From a checkpoint of a small transformer trained on Wikipedia: 47.5M parameters, learned positions.
Each number is 500 + 40 x the weight over its row's rms, rounded and kept within 0 to 999. Layers, rows and columns count from 0. Numbers have three digits each. The size before them is the row's rms in percent of the matrix's.

# layer 5 attention query, 512x512, rms 0.142, rows 0-19,64-83,128-147,192-211, columns 384-447
077:425516496493511534515512470499454515556479491590443550445528538559560536522503485473473483576497542508432464417485560491523463466523488468545482473495480509511414504491531454493458496519470477
077:491551507524481441536527436454492538501494432538509511468518502529564496483584535544478503427492540432419512500517477550477530499493511482493568428480537577501530489553572498509504502513537499
079:507551513489493441488504491438469500551457519513523554446520461496477516469465527465482455499508526524447443443506508545508518509494492577474520485552490547550550493481463576455471481478533475
080:538460516446434501508504535562572469490464493501428535471540469542523521539494576524487546500528433558416482560539442543500451555499605533484556516497558535544512503528478583427453548424529515
075:546487533460509440420464484460516430496511542519478447484481486447497506586481527448560514401434444434530437569518509539516472504490401498565575466523471491512463549450489483571483494490455496
078:451526512404558496580564438496446512524457553503452474419466510599485485481534515551488454457486564490491541573511489476539546502511504453532499516452500456516546506495522504460517546481412525
081:500510495567540501566453522545530436553514537500521471512452482494488486477518499489529449459528476570507414564522518534507540481520513445468518515473469480432533463508463460481508518440505482
079:551471528550496441528483543492419480550514523503469519533492475529522423457496579538510456486516470515428469509489439532611428534495524420542555473535496499563493495502522575510466490494479462
083:542450492502550487495542458526532482487490479458489542490528518513488559475517483490502495478516491536488522438477541487524522503541408530468489466459573460510544500490503545520431479462506495
079:498526485521537511532523504441447433518461500503476430551489432454419530529481460512526548490450461568493515461497432508494553473506472555459519555490538506453496461492555469516459560526476477
077:490475567565479550456548530489476474419500462498591530496559451510470576541563510472531414550497477545478494544515444535538476510518443445495506494389487466525505533553489478455453527520544485
081:461505494468553524479464486470487473478489516469549505424509525549466511507528448514541480550489527458475490493493485457442459445476455478519469471546538477519521504465430538557506513436481500
076:547482497496431540566510461482510451547456489472439559492502516491526526519480556534514474536501536598592533540500484465496454478453466512493507523462435547497415504497514489464475591505535501
081:587511471486493522493543542496460484541466516495492521484501501495481505505494467514462538519497572517460509541530491434523424540508464420523503447496493468500469529524572497454445510512545478
079:503541503474552471481455443482429459542551417479519502444483461498507527595420455491500590466508501543494509516502529488515470426434473491529451433513504531459511516534516475515482534503433507
079:420496511461496462458520495416519500510496425562523540460544533533477445495413549489549438433452462529503457521555495508563473526449442467594528460505517408495506496488518526483489507557558528
085:490502506465525472482617562494546377496498526424442523410520521557508501511584484496517495457533459471531516507503543526502441502477513477482465566512512480478507501452446483532446479536442518
079:552496572502475524467540601537552518525453458420545517456434501522477463486455529517463559429537506475524568499449501495528525515580513510505549469511546489524532493456457504533478465520580545
077:490552492490515503499608416443503514500594569442515493448491507509543523536531466496474438507549485506464532424615530539437548448508527463478494514455543450456436458499499520593526472484537497
077:549488546528496498401498525368539433449533504477494491464482506513527548468550531499507570449584507416571487498514498466482576524443439441511548531449489528392497455453479491479549480477597548
090:453462505557491493475499475450492505536514526468550489568463486452498611483493442496486440463516456474570433455451582516479536518510471449498467489520490472536521544450524487511516518530552483
086:534549522477578478486516521473476538478516543570490480444509525504457518486484526509485450441579446532527497463483505504532557469512522550522523524508454457477516597551573495558505511500543559
091:468516497538541529461465441496449516508498479502531533409476424518449536564508482552451521548584568468480519511547495482585485439450527513399432503494431533512527431532526514473552536488546494
086:463431431485486534489469483538519489549490543535459472514458536560606546472484499481510469514469574478436474586474391485434476503549532430506513514494421517454439563474536460446547443517561499
092:532479512540524412523479533462485498517502538475472507522430516474411559459585493552486482570520532504480476480484496493582454499405477492481461519501481510452484481385500472607456553487482379
089:508435480445457561487542476501575539505530508474477514435578596505564528551557533520488424514453516565491473574463462480456496512579447479510540553488463511450461533512421517533543506543578529
091:541520504460449475507417509436461551547456544450512439614426506531493489502528455507496510506480438448470420475491577493517445546520546437553533499539534488527559433485489574483542511487507500
089:519475491487466493540510483521527439520563528460475534465474518527463483418503508485477510499437513532429479487484395539617375497545460490535585537431458518457496555534462458506481536506530531
094:456509496489466487534486481488522497493495533484524523429474507490496465527500545522507457474536472548497507513474467454481523446539496508548517529443447421493457481617466475422462541521513467
089:518562504592548533531447549577519452476476484440521496479467482522549495513486526534484472509538533519466458522479483547542522565434488488462534392441428537529463447495454448525524525464466473
088:556453498532503521501507509494477540538491528550528558513512473449531515516574507537524434452453493532479561496442527492528503492472512530522549471508476472544406480493430470462523530527493477
089:525493424535499496409451418503497551476463483497473504454459518493486533561459462452465539484515523487492573456597556480432551484525581422530443532540529477481474402505504545512449517459445536
086:422608451502438519455546542523477452503467498455506531499523494485524507544483491510520514494487522510516500505463522516506487509509521457524523560537500505563529517514443439437483421461448527
086:467462466496516456387494484535470516490509545524461536483501496552457494461536508472530476405531525524423657479597538477532501512506548505555527527520571454469469556445522511435508498500561538
086:483474506460543543500484440455496501422562465474533507452482475489435556431537474569499504531476418531515414456509471502452455501521515445476481470578465565544508542568531393463504485541466503
086:467528461469533503534593490452491524561453538490425514503445521531415535523492493491455541498493478578500542561525486463516500548499471535446518488557521507498541526551404494486485494580498509
089:548571463457455460522509515484516496472452518441541508558459476537544499529507539441493444477477520495502447410557506554546489511476465480526506557460506540496520457513446549526430590460416541
086:525531555535522437494498532511439503474479525476511474458520451504485503540434496503501509455529495517555521493527481442538461569513478434525491506538531551473508514511395613435443454458480510
096:484510481500538519472474556533561503441519532447449452552493504480547461479534504478556496539505503466519422494504527544440509482526472504537537498456586403483568536511475479516499533515507473
091:482522530497452513468493521478515511473508431540516478492494465508465528491517480487510487464484429461500621508521390437536545584541552526450467541475485436419478510457514475547464450512555458
084:534479505481481463527498565474462498449552493526538451541504475535513544460495488520472403455506522470546473430525570434482484498486446494440555453500451416494577587401535556617492540522526500
079:513499515454566509487505480495506484467503541544455429496469491518421523491512603534495450467468476491604487460508476484493526503546467502472488547447489422472502558522580557461509503514547545
088:425515537514567535450544486507450449518414540419586537484592496478498495575553486596482536509512560473522537497530500475464507515436538456483464458522565468497513511496518523565503444488468456
077:544422472478472523548458531532489508521443513486432448451506508511590497474484452503518481470481461525429525518492392407520533483508512534490493506506472499564503532517533499438474478446521491
084:502444453487484452484478485517551522471532515541491529481455511551508509528559433499531474508466558477449466525507511511486513525503478497499501551521421485491467502392495488503460560481476458
078:516436512479523574486485550478508501481466539570511484509532587531502495487509504510492489494455493477505448547503463480449475508547505440569513505530402515508482552472458457507529537563456445
086:503500472509513506496497532480517482495480449488489511523461463495518495448514503503476502515508460489548514569444496472552487508529559545478508464484508500444481508452488545475523482453557569
081:468505516502478518583502486489515475516458485503483554419519563534506499512483505502501523501472457567495514509515493520568487525530467542463537504454528480508546456424511496531559368453479512
086:435358510464461498574520509519468566527583493496552466484499465503531480528532489480526447494538470492477569502489433484518490477465415517540477523539460515493453430518444531527426496490462512
082:522477488519581484526494537521503512426481591462530440497486533505503510546547510498425410492459502538478479518514498469496571501440450502523489483504517564524515435488491491545503483509464449
077:564566505440479540538497562541498485475401574511537497537511458440479550519485500530549531531469403587496479438464435473500471494507478496564459463433515457521540489501440464484390496476451452
086:526524512499553530452481426523504461519523445454519526482454517529462502559523449452435600566478478522450489531540568447491559537437563451504434469470566514512396482463531464510511459499421507
086:523546494522522520485461513505507545520458511482467527533471463447485520524450474481478464549482543502453557514538556443515417536525457506460549556475465504498518453564532520467563480514508543
078:550456526521551557516511560517522527510448470461438516535532507491514523481466452558536502437470554434457502541573501416531546454520550530490513446504571459483540545505630464454517491490547485
088:494512456464562479528505439441593513493535441533507530502454524456540509508501522495547527460457485519427442455470403500482547516489517460488551576496516477477498542595495460516422553511446560
083:421528516517484491512532459504506514582482531420371593443426506545498501526480469478433505550506454462485498535460434511503534553515501540396507477525567505484482564539536403496550512540566515
085:519518459454406485484460520474503494514457438483481460552492466544493535510464441513436483542514468463479443478497532543519490536431421558516550495419498480513541509489483526523454526480464493
077:572466532474499457519527559479442498435543585452493491469517491484471527503496446540535475463502490534499494512531481465480479527522503456535520485537517487540483442497399495522471544528472442
086:584512460497501437499472512543491467481558486491471444513441495478503477479514492508522445556533487513487457451473542511505423485521524543465535512492483475442528552510469443504407483564515452
082:436508486494523511473487550506471495513465364509454436492501443526483531502419431516480382495522513491599537463507524476560535581485504589468496532555590465509543532501496553513463474498591528
139:482495492485471527483476483452495521531501547509523543539524434518503586568549482494464468572568501499542449516522523481550482469497505503444494571487489472495492504499623517498453543448454484
138:517553487477477416502491493464503490482529496522476528558446556528514452469574547504417545449521541490526600529514524518450572534534543541500467453462421511513566549580573466537518528490491446
130:458536463461501473464472477476495484481539486527544541520530481474447507485494515500558455568595586578433571505584467526534457540431550513503568575584462501494544510455433424510561557442492523
133:465530469484423424515457513524472471467446494462477537531511499494611545562454472510475498515461515514422461557540446531454493485538553524498486514509479552500465490454536519432498452567476483
132:550573547500443510502514463459545448462495480468431478514485480478430578493478552447533477498458476480520438499553502440509448448454484533478528510528486552455517520441422456585448519473427464
150:487489490381506499470565436483491577460522498457443522518514524538556450500559557510526523530480487477503601472526484475484481487535548444474490499407535486509544508516458520490562548465540553
139:497528524546476489556506455510543468527487479491527521513547465458516434458504476487545476456520503490540490543467531521527459444434464528533508523537544487526551539468441522531453499480473519
149:551469512499521496500507505436451552506525552494498545545544495515516503479514555442479441468554540478457542554480463512504521496511521504580517513506462516423512488561517458475474497484492456
134:574443487453505496516526539491475501475468507479460537554504454471484496463501497439548418517562496538498436486514547451575512474487535502436468584525482465517502456527508522534442550505452525
143:524501564521529483462487481483535452560517530478487475437573450441411503491473418509494435412444524586477484466455493500495547505454478501531576508503548474530488446507500464496489418505540498
160:540422542484580474455479531448467457540497480504485572546502467478535546473541505507426490505474462561506501455533465486580456578436419498447574552483431462526431545562476482489443551500474508
139:475444467557508506484492508508489494514462516429534439436499480530485523544513514487520478459524490422483528442496521479463438506532485543488538478545544480541436458480556525539422485547478524
131:547530487477460515460535484480510525483435527429513455529495442481546510542506538481507460486530572505541500500467501529510504457413573552489526525456422499514467481484431481540475485532463487
150:572408516510502511466518465506536474467499507474457514436550442460422469470514460525490566446503458463503550506543504468481546443495487501521462474477583449454484531508523461477541483467534511
151:515449496515504493479428470503518461542483443476535529497506574480510484505479491488541547459539484521588516477494473500441458579468494460552505495620463540521496444524455479463488506548520522
148:475526509514513481488554490536549505586454561526437547421547510531510574529417503484522477489549526520501498464601478488549503496477482537501541482479501430455504518531521472406554516484509561
151:481475522481483534439532564500509450493461407440480516489490498576505501439535474568572479440477435409564489452608534439518412513525524473470492569507507535499506461495435502553480511497487510
159:536479543444522530539499547538515503496525393498574507530537470616431547489444514524460495491572551447533548575426534470521518560508483491486514553484460524496516538528374494526503511468454456
137:481529487477483493449477429488519566505580611438491526484475502458485509539591534475557516570573456577501483494565459526512537454498494514451530548482534489518482502462523442460448481484488489
137:548524551487572454383551483447534447456502518499496560455426514488465554431562521465486504453547491409443487499550471474524468523503471468489523586531535484486519477541503433534500533479519488
# layer 5 attention key, 128x512, rms 0.111, rows 0-19, columns 384-447
096:463526513499504490497500471482547472519517414433523471526533498499514504461515497473508451503476461581513470416489502576452533522517505528540475543532497552537510563479539520458511506472426502
098:512559455409529455503513513474480478429523421519500477473417537449501500492557501516553497456515499540463406557480484486494466507522530511562499541472486537531557573528426504511561513485467485
094:466484512492554539521534511529495506471452511422507466407538488482547545493553501487466503538529460567455497495529481475537497425444442454512486530531445529486457481483489459476569519489500446
094:488549524504479573497457465526464499509495559499524493546490477513438449489492439474479534422466517426464526464527430486531430439478498490522514450418465492477506514447520496459532454505446553
101:488511523466446464484540486460493512492464514478513502508444464482507548531495463477554479454486511500490493505494463483463442518516497401590482517479530502530447513433501413523486441552523541
101:495469522496497493467545510496508553456505570440503529513508519488533504518522503532522514471509503516545568520454529521483474490520523483584530511445600453494481410455501456546491527480466536
106:509513516551526521501467442522495433513417502562533482481466504514544487541524488520633518504437550486555451478468541537517499531522549540568493488604525560563510529507474497507477535458477534
094:478469438443563493458488521510510506498510471521511547419484482495504563530468493559496535496541461480468527499517510481517454459565512516490497493558481522491498495548487487486493432494473545
097:509410545482488501511590458502448501565523495524469437575484503552502542537479509496502489498450486529441518422489460556559526430450499494513484508414485494414543475522484514580424517537540519
095:549498573582491490445482470514527433465411479506434519488434563405386451542473507551500562527491506516492539513488502544480438467426456486519529477552517483486524537532558464540506501516514430
097:544427502562580545493507518473474541533492460475578553542507502486474527533547470517487469469474469544538449495521469480511480470428557509521531520529519569464544481508443489469535490500523491
099:511520429505492550484509503572503476513473561456474512507469531449496455500467531475570529508553506500498456538501486501544494498498425520424451516567597490543496471461516530452424494554485488
100:474458519561515499529515539451526538546542517501524508518455417516495542481517520445531476555455487446463516499453510506473531521521488495540525441491485598463596575441434545423484557491583470
095:510492517507508516484448578533445527549432461561514493507504446479504466445457527530514430491493530525451456552475532489556500560521480494553462461469511506492518481437553510535494434431531421
099:563595534448528538468452506489532490506538485510520531466489491431472499492518478483544430538489482503519524499518518521443513491476508468509571501481483549476520494553581530548451478520468517
096:498532495490471517522523512509499465492518580555532449506592495475496465478551492526550561516500459478520484523520541484466442423426449521488518515464456519446507436485493488443530465453438512
097:557429526461477596479468513499461485525509492504498515495481410575439454494492484491539494517519437455477535430476512515440509482439458497590480547545491472456419422504529547510488505490483534
097:545464534480498515509496482543521494458520487552533495433497510582465463426506473499539481506543513516485514510532498482552522478537513494599530460527525506497536519516438508529424458532445472
103:507482492497531481512415442439481495528607469556486479488449496489462530438535510443533540482470508509484480505519496490524477548564550437530540524462516490490498557529443506450548467514458489
096:499482460441394546408498505414481515503558498550474504505494483530539554502540467471588442449475479487545513497532382490497547510480409413496519486507538524442557454490501548590463519509487495